Weights of a small transformer language model: 2.67M parameters, 8429 steps.
Each number is 128 + 32 x the weight over its row's rms, rounded and kept within 0 to 255. Layers, rows and columns count from 0. Numbers have three digits each. The size before them is the row's rms in percent of the matrix's.

# layer 5 MLP gate, 320x128, rms 0.146, rows 235-298, columns 32-63
101:182115128125153075231140108121166104144117190138132106103096081184134127137144084092116156174190
101:130108095083127124145117192106051125112125133164163054108121162127125117147081099110124119120205
113:124125139173075073107090111139129174168126090137121137073129134161146094131050142069121072145152
087:124069155112066119146105108101124174129102102123096133091148127139076178092115115151151099102129
092:109060079149125164137078081149179146133117073160144130163080103061111145144163118092152175111136
105:178124103081131113142111155112169141126159146198115134091177109115116155149121091155090096114094
103:118128140154105155113136113074138087191130139157128091096101098153082142139118141138118133172130
091:145046109134092129108167145082138166119131108086167121181102074113136123146124181161111130121127
107:114152135085092151164113174180153133154202155094108119132131128086101130155174160108118098113076
101:126154125138120083158157152151084082148129141116123125161116127159077091120147152113120043147173
087:147157129115200113145158130062131103108154157146170136113133177141183186131159108163112148132133
097:105161141109083145105104113150112110119100157091143082155080133201112174147089089147163097092107
102:156120127186029162121061128154155099121113161156095146093112140156139102190099092174116156168145
112:173119180089083133159174159187111134118195088073154127101073088131089146131125136157148131124136
088:106117142154135087124136210092119205081166148194190098167104073180127102113117118116146115153137
104:114200134089184110168130056157106123096137120093130139128100104171114180073148087139096147163124
099:112181134120112058093106094103127117124108131083127165128143161139099053113117137087136105071141
102:118138091061090127136141133112092163127124141110194162108122179144120151129180107145133181156137
088:087171172144128137131117133135143133157127102080157141186133063120177085147137162091109055131125
105:139090140116098109135106113137128154156135154094135182191112138080116166201105171073146084203166
117:088166099157191143131137097122148091110152112119103081107145113189108158172143132179122085101156
098:102107146122121118071156173175149101162147142092116111191159148159155083163167195149161105134114
106:152147074064093111176133121070143118087164128084116065109102132117078112145170146164198163106150
106:118144140083123173131151204087138082167150116138074138047116150131082113132113053126118175125140
100:099097069105116089128108135139129101147148147122152134137157078141114160136123136129094150102111
099:151148138122137196146153150137121146151111147138096111129126126108135181169101109079126120090173
105:083126135115159136154087107107127223165065099133141168112082207129129110075141131136146128133088
108:123076121083132115062135130135122099136105139141149143140099085104079105151086170130108120111163
099:089117134120106125069123177167194111121117158185118198159125134097095111124159075060082151093130
094:124138093183137082116208143077143141137098114122149138110168121119098119121147146154114191114215
095:124193110118154174157157095079112158118183110140106049064122140157151125135137117160137082153074
095:102150153157105108132135157131139115163100121153114096178141100097151092110128151127066131101172
095:185137104151090108178174078158157101137144110111093184110152107126155186125152169140126140134154
101:171108100097114158097199157097083103110158128156196097121151139121054161120107149071119108164146
101:108109117187121179077120183144150110128159147129117134112137126126142117154127108108176108112146
109:111224131161101145144148129145123087144114197115142099151154170171089133125139087149132169145140
093:170158162169178128157143149175126117145093122140144095130089071173131154092097122138068156132157
099:176104124131164139161101139176113084105146134125152150155093108133121203072121128144150091116129
105:130138123127137093119044136143120168102142141098091154202147127158111102161179096124093154169171
087:125104118140086139099152144085113125090111104101142120121060112150128097151091168135148089135135
110:159126119033104106123123152135118134119208155120119071133072121157114090134120084129118160122154
103:079182097145123164140141101143181125146139112193140127101106091104095171103066125130079110184189
091:111181219160069124189098101110105172145099131151158086129122095161107113122182143115132113088181
096:133106084143154091131100136147154214132141091117071107152091099160111127101177103099138144132139
093:117168128198074113148084092084159155102183141084132107110142116113097098094071127109168118160188
100:141100147059138103092112163167180072103167173115181162126153130163083145122124104118115083155202
104:136159109127106116090121100156142133137186115110143097082055110220094130112113090167127083107095
096:163124141104089111131128072161086071097108091173150141156141139090160079175095162206109109118162
096:159123116050131101079092133161100132101103139084067122186109098128134149165155151136181086108122
106:131139120055130139100123159138208121145114168135113144094082136072171150138136172104095117148123
100:126148108190105058172114085110118080117132144115198153165137094100107166130129107053134143141150
091:163176169153092123209085126126075110127158157138125112139165144071101116149097112155118133140137
099:154132132165093131181093176159092090184074181155157149084102113143165101107084103143131148131163
099:127133115138068140147088132183144161171113148149114142161129085095106053225092165081160170183102
105:106118087109145163128176109123178133101081121136126197085164097166102161154176122147162193139134
103:134145094126144120099110206100086163188079190130091115176129163073122123167112168118117168165143
101:095144106102076104153160133099092124149130068136174105120110163118144152124130122117146165142111
099:103133041160100111147155092134101158166090084141081132132203087126160121154120050182146127148129
104:181129094140197106142080121154111164121177163143126121081115143128082164122162145128123196113144
092:146123114112183089098155166177142141101169158089126136041102126156178151105115109145091135177135
098:036145105163140144147129091144139068158147147115066148121110072155136103125073096165120145119189
105:142172175127123071134095145127143132083134109088148084144142131123111148135125131101068165136098
098:148147100114128123152155146151088094104158145110142130119150149163150143118075142154095137103137
109:078183085117138178115196094196147139133141198173138171144154077142098135156140163119147166114168
# layer 5 MLP up, 320x128, rms 0.158, rows 235-298, columns 32-63
096:108171146229103131050108100102117131135171087133197128102113157104163113120108133108155116155168
099:082091083119117182118080147157127129179135121123131110110069097180160181179135149172075208129065
100:105086133152189089160109086101155145154094110110136155117137109146125136129186118159101150108182
092:187070129144111175121139106172126160190156101104171080086094110097101191156058077129147102084114
100:161117184170107163126119082097137103131103155113114129172146118121124064122123096140138129121116
097:145170161150101136129124160131129088132147173166124121129181135133128124160110154184118136102140
102:083158161113117142102140092163129139151103132176123164062135159193099128098171134139124133083192
075:078151159100185132164106120156111074209192091137071090141108165140104159116087076121151182168111
104:128139137122138130106146087119152164203103083113132183131152135139093130148139118104125141066161
107:148081087022101125143064117064143168145134124093159113139186149122085159129165148142115109072129
090:170110099147135158133122114103104139126125144080109099136157148142138099106103127132122126144106
104:161123119086155171085165134155131112119138128166122144167160125101136144117166140152184152134092
098:143059183191133131108100042143142102145048117184158102124127156173068160119108136132085124132106
111:074185083142136159158111132057087086123143174166106115103111131098139143140086088146143109186139
091:134150077100078197208167102120143079218128114106121143106108163103114120109123141120116139099078
092:086069123145099159044106201174144103184105144112115128168167161133139070181117067107145100098116
105:154150126191175122151110122140092075122116126055098106116138115170128098145181098073148138150135
104:188168121111087099171135130110130130116077101168138136163129085145121127135089138147172173130133
086:139111163058147144116111105104080136138155121097133152138129124120172146144096143103147197141077
110:190131111114139143171107137117134194118129168183142130141144113107158182069154112155147103110038
106:096112136153095110138079064123107149129110091090129127121152120155122127124164025060145165096167
102:104087167146165169078060110129081113106116139088149054096157152054173144075131164116136121086132
112:122054118111110123137076150097125153155071142137117136202097089121113102103109124162160133086101
103:106135085091169095170108121087091103140123117109137121114145160146107151144089088104074093170087
098:161172098107152096153101114127129145170098140063131156081127157173150129160115105131118147105130
106:127154115190186150153164083123175158126123079079129132161072139164059097135149115115114148131163
106:106148090173162090138096137115160116103085129131140133133126136189202185132112170139164148133155
096:163089152115115093113081089109114091160142109104169160160143117157144134168100173141129117167133
092:136165163129153123103112169129199129118147108141118083161129120126097164108131176130138113127075
091:102136133115119152169094168161122215140077241117128165102108141133117127076083123080069098138049
098:138158160109133118146153134170190123120114171167200169078105153063154077102088158156091146170165
095:164161108135140129155158100125159180141059103184142155173145090175146126107076150146155122065059
108:122123109078154110051122113109147129075134070128125131146111142138099169180117079084173167183118
100:083127099192108119108153087116131159131092129075165073099155161107098097102151113130168162093078
093:138159124107092098095153129110112150195139075102077135091157107113127138095121148122101104170128
107:121137136122175149095053135090094138179188091130122174139076130155124105112168158186165094154153
091:120148110095149052152153148138153145173154131130128134156138052118125137137138094139156149187142
103:126137151151108162108138173142163150148166101120087126093142149128133082105180128141178189165113
096:112146137127117166129143109135109123107096055126109122093091109108115164123164106109137108135127
088:091157149106111132154112146121074168143145105107104111152093149118106175163120094146133109107214
117:124165176108050182123195172141137082142074133138152128188146109132150126119188091125138154145151
094:104092174099079192131135133099131170193093177131120208126118137120083155105139119188135153111144
100:121096083126162158177130128172179134076120142179173086046122166191162101125167061097178147136099
094:133165122130078136084123073164145086134109088119121085120043062096143143171136165120087089176117
097:204150177086125138155090175146143086108100149127146148153167143118112117080146066142140181137162
100:098146082152118068147156132100149143080061101163161119101146091143078145106079120145162089100112
100:186167105163121124098096119071123206099124075176136129124127095131147140109147123137126089144167
092:121163153099105132096119154139092112113121130142092125117088120111144100184077132077160157158121
100:145161068086114136188173058154161092093074144181122108113152130141099131122103075154159107215116
093:151086151174112112123130150122141167116068088079127110147124128163096090147103148106113089141132
101:119141138101122167091142125141118124125129120077110144150133117116118123123027142071105140074135
092:107190109133102172185122126102166113091167093110150104138155118060143136171097106151169111116161
101:196093100167157128073148107104135114114137089161096094116148114085203096155170182119094138136083
096:155168155124165124141148106118098079083132147100190131161154175147128160092142168156065084054145
112:094132115131133129108137119165167141099079190132169153118127099128141094125069137151124095130096
109:081158103127138080094166097113197133077129123160201143072149134124175155108131129142155135115149
098:144154165078191164151127112110133091131114156113128170113102089124143126130133156104106098088099
099:139083153121158126175106086148160158029112197134135134151108113117099172090119176095138173097112
104:210134162206173092142107080097113129149135151116141070128126199197174155092139154129116176090140
096:161141104153096182139097166153104155131153124152138084152157124150177155159144134094153107153084
102:145078217121140137144103135118067102129133126146123124175114204134121141112135104129119135125166
103:101099113143091155143147137137097149129145164156140176144139238142131148103107135129118035121073
091:112116164157131083080107106111172163130094195127146142098102096113089124137123171066176174162122
108:099117163101117119144129120160153096148183153148084140133126127128200174091141167086125123128045
# layer 5 MLP down (transposed), 320x128, rms 0.225, rows 235-298, columns 32-63
098:128145101118085058156136056098135099170123135138115146151119149106107150149111226072135192105106
097:118153122110146148117125202098130090166066087134143138108093094143145138142111162100133108133115
106:123105178128176182101111134113147139116163179108138089115116126166149140130116084084169124065168
087:151185137136124189138088114069085120119230105174178108095120161089077162116164112136102116119091
100:115105116191134166122162085121188136209108089096143095180135104112188149160054069067128130076162
097:182081078165121141125132167115112125147130097140105177082152117114113103149157187155144157050097
105:106131147108138060100087106099126127081168144166097112130214093069143192128151162165116123066120
082:096126147087149100185097151182115131128178131172133132129146168163082170139151176175085159096115
101:146092130130112114088126151114108101148127134121117092134170125134120126136183112099070132088124
107:125164088136196111102163126079107115109123077127133063149134152146166128104141190179143086125128
088:072103102158171104098129200121145101101120093103157160154165102120140159140086187175130143171109
105:084156129122112120106210147159152119123062082106115119131164131138103110118130134096061087184170
098:136141113194101074119104084112132162164085127178131149118039171233090223077131062161150187143166
114:113110146083092107131136077080175082128141116136133140091118076112158146150063111099213136155169
084:139091094143119017151133114104029162116117093134179139151135092143118106133092173156095161099127
100:120170156101117078139156178158138126091064167131105115143080108161094139114124103182151147120140
101:149050101103113099156171135126112092143143125135197107082129113150150109082152126045119119136117
103:169065098133108140131183100123078144160101088146190154111116119044079168112115132115171075119133
089:141167139115127161143099109057132116116168148163104125152092117150131133146078193099151162112126
107:169108121131156146092217128146099119138144061114112163107105103163133161121208125135123137156101
106:123111130161094008151167162110096090157100127199087108149121090132126114092151133106143116053098
092:108137057132084042165166099144168124130110138126167182106062114132116173120107087125114165185099
106:184097120218153116086135158130114110146128120116155082158170123128195060158159159077113110101122
109:140148199116100148203130137129088114122104083150078122125132131057165127192112132106128049096075
100:113153119126134136185137108109066106140195157126152136183148073129157182182113097048090152039188
105:202152131151159137123077159113138131163156127095117130074096145127139098140145084104112105092124
095:174176113098129129151080175130089171172079153162128133132097174127106116135107158147120202140081
101:173074126173121124112117096163088129190164112089144136102181120192126143100171060178148178165082
101:154121110102079130167135096144117140049173170157149163132130130069158146136141160094131097137164
100:122182146098125239116127126139101120185134178061099109109097150139152110102159148106069113135110
094:139157173088113166076114142074154196194144220097155160123121146139167129130159144080106154127179
090:128159123122065134147142132112142152142106132065105133160086082133156081106150117088224132147127
108:072114189131136175188171192104131106085091191143092114146160146173098150091167061112145119157147
099:155091133142127096155127064147060154116159130163158166119176138073194107137142108093146156179131
101:108086158140125117126178171115119134191141117145176155136165084098086127172135180061063145159106
109:125160122122171175111087120083109158093149099168114138104086093100130107156132129114120138103122
084:149163119136196118143126121159151117067119088171117086075106117063136122081137083141132141136154
103:096093134124067150135166140159075106173144092113128117114138105125126202092156112141141181097181
099:160166148190161109097095081146105112138100137104114151086101191105188157132095119092139110153189
085:149131124099112105124152114143102165116112138137137083121114112114156096148169158052122091168070
112:114154159078081154099140112144165111122128186090124093178122151168114108108131110141157135095077
101:153073099110123092108169110081119083159108135152126096131143174122085115060169080165115093116126
099:107174115120146108122118124091128136146105143134107168118153162071107146141121163129121114119089
094:125191179144149151147136069132099084132165115103125098111073086110181102140131165058183140124172
089:149169111146148106106130109058097118138124099116169119142137051097174113116141099147103131153160
101:084113124124099111127129088177084149075136139147157063088089124172100128123157178106123130125137
108:142131156136134075129219041146121130115109079084161154134126106094183180077139090132149062109126
098:120130172087146165137175077161145145150114088076103119127148181133157135087116079118099100085132
100:181132166144152113112162066142129126188030126085109089099076140215080190144099093152135110140156
094:133084116122073102069128168126176146150077066144189101138147111108167130156116187087137162126091
097:062133157138046080179126126125102137152169099124110160130146179124094157118110174158090065055135
089:145165060181136117139112110136179102107170171168186137134154126149092156136091021113105148202115
109:123118092133153090144159104121134165121136080131063128115135124162113127163113200070115056150095
095:046105096115182176131119152077151123131145089149142121156104135143161128115107170138086121197133
116:064126145102119143120106141137073118128168129122138122184182137059134126142145195121099121163091
104:085095076135153113089113159118180169163108125122100160145111139144136136142137184154143135110137
094:129154194088153122128126105163117108065076147135099132132184084143124109115118195112167125074151
103:136196064066107131120118173156177122094140211116143065113115101182133172163180133100078184123111
106:128122182115135151135149128148152149150067119120122085147103168106171179060158132107098135151152
094:093138176172094153134087126102142143118155100186148113072162171069095128160106135165152147068096
098:160069177086144128160134110101137164106149150131078092061128186094082081145103100138070108176140
103:139087114109157114160154109110127097182103156158160160139165160108146140134156128164095117053065
099:162140173137138114134183104124118115144172122172106088183136087132148122140049077136084182062153
101:089153139100159176164159085061099116162105130152112152165175103086146162113061126089140080122101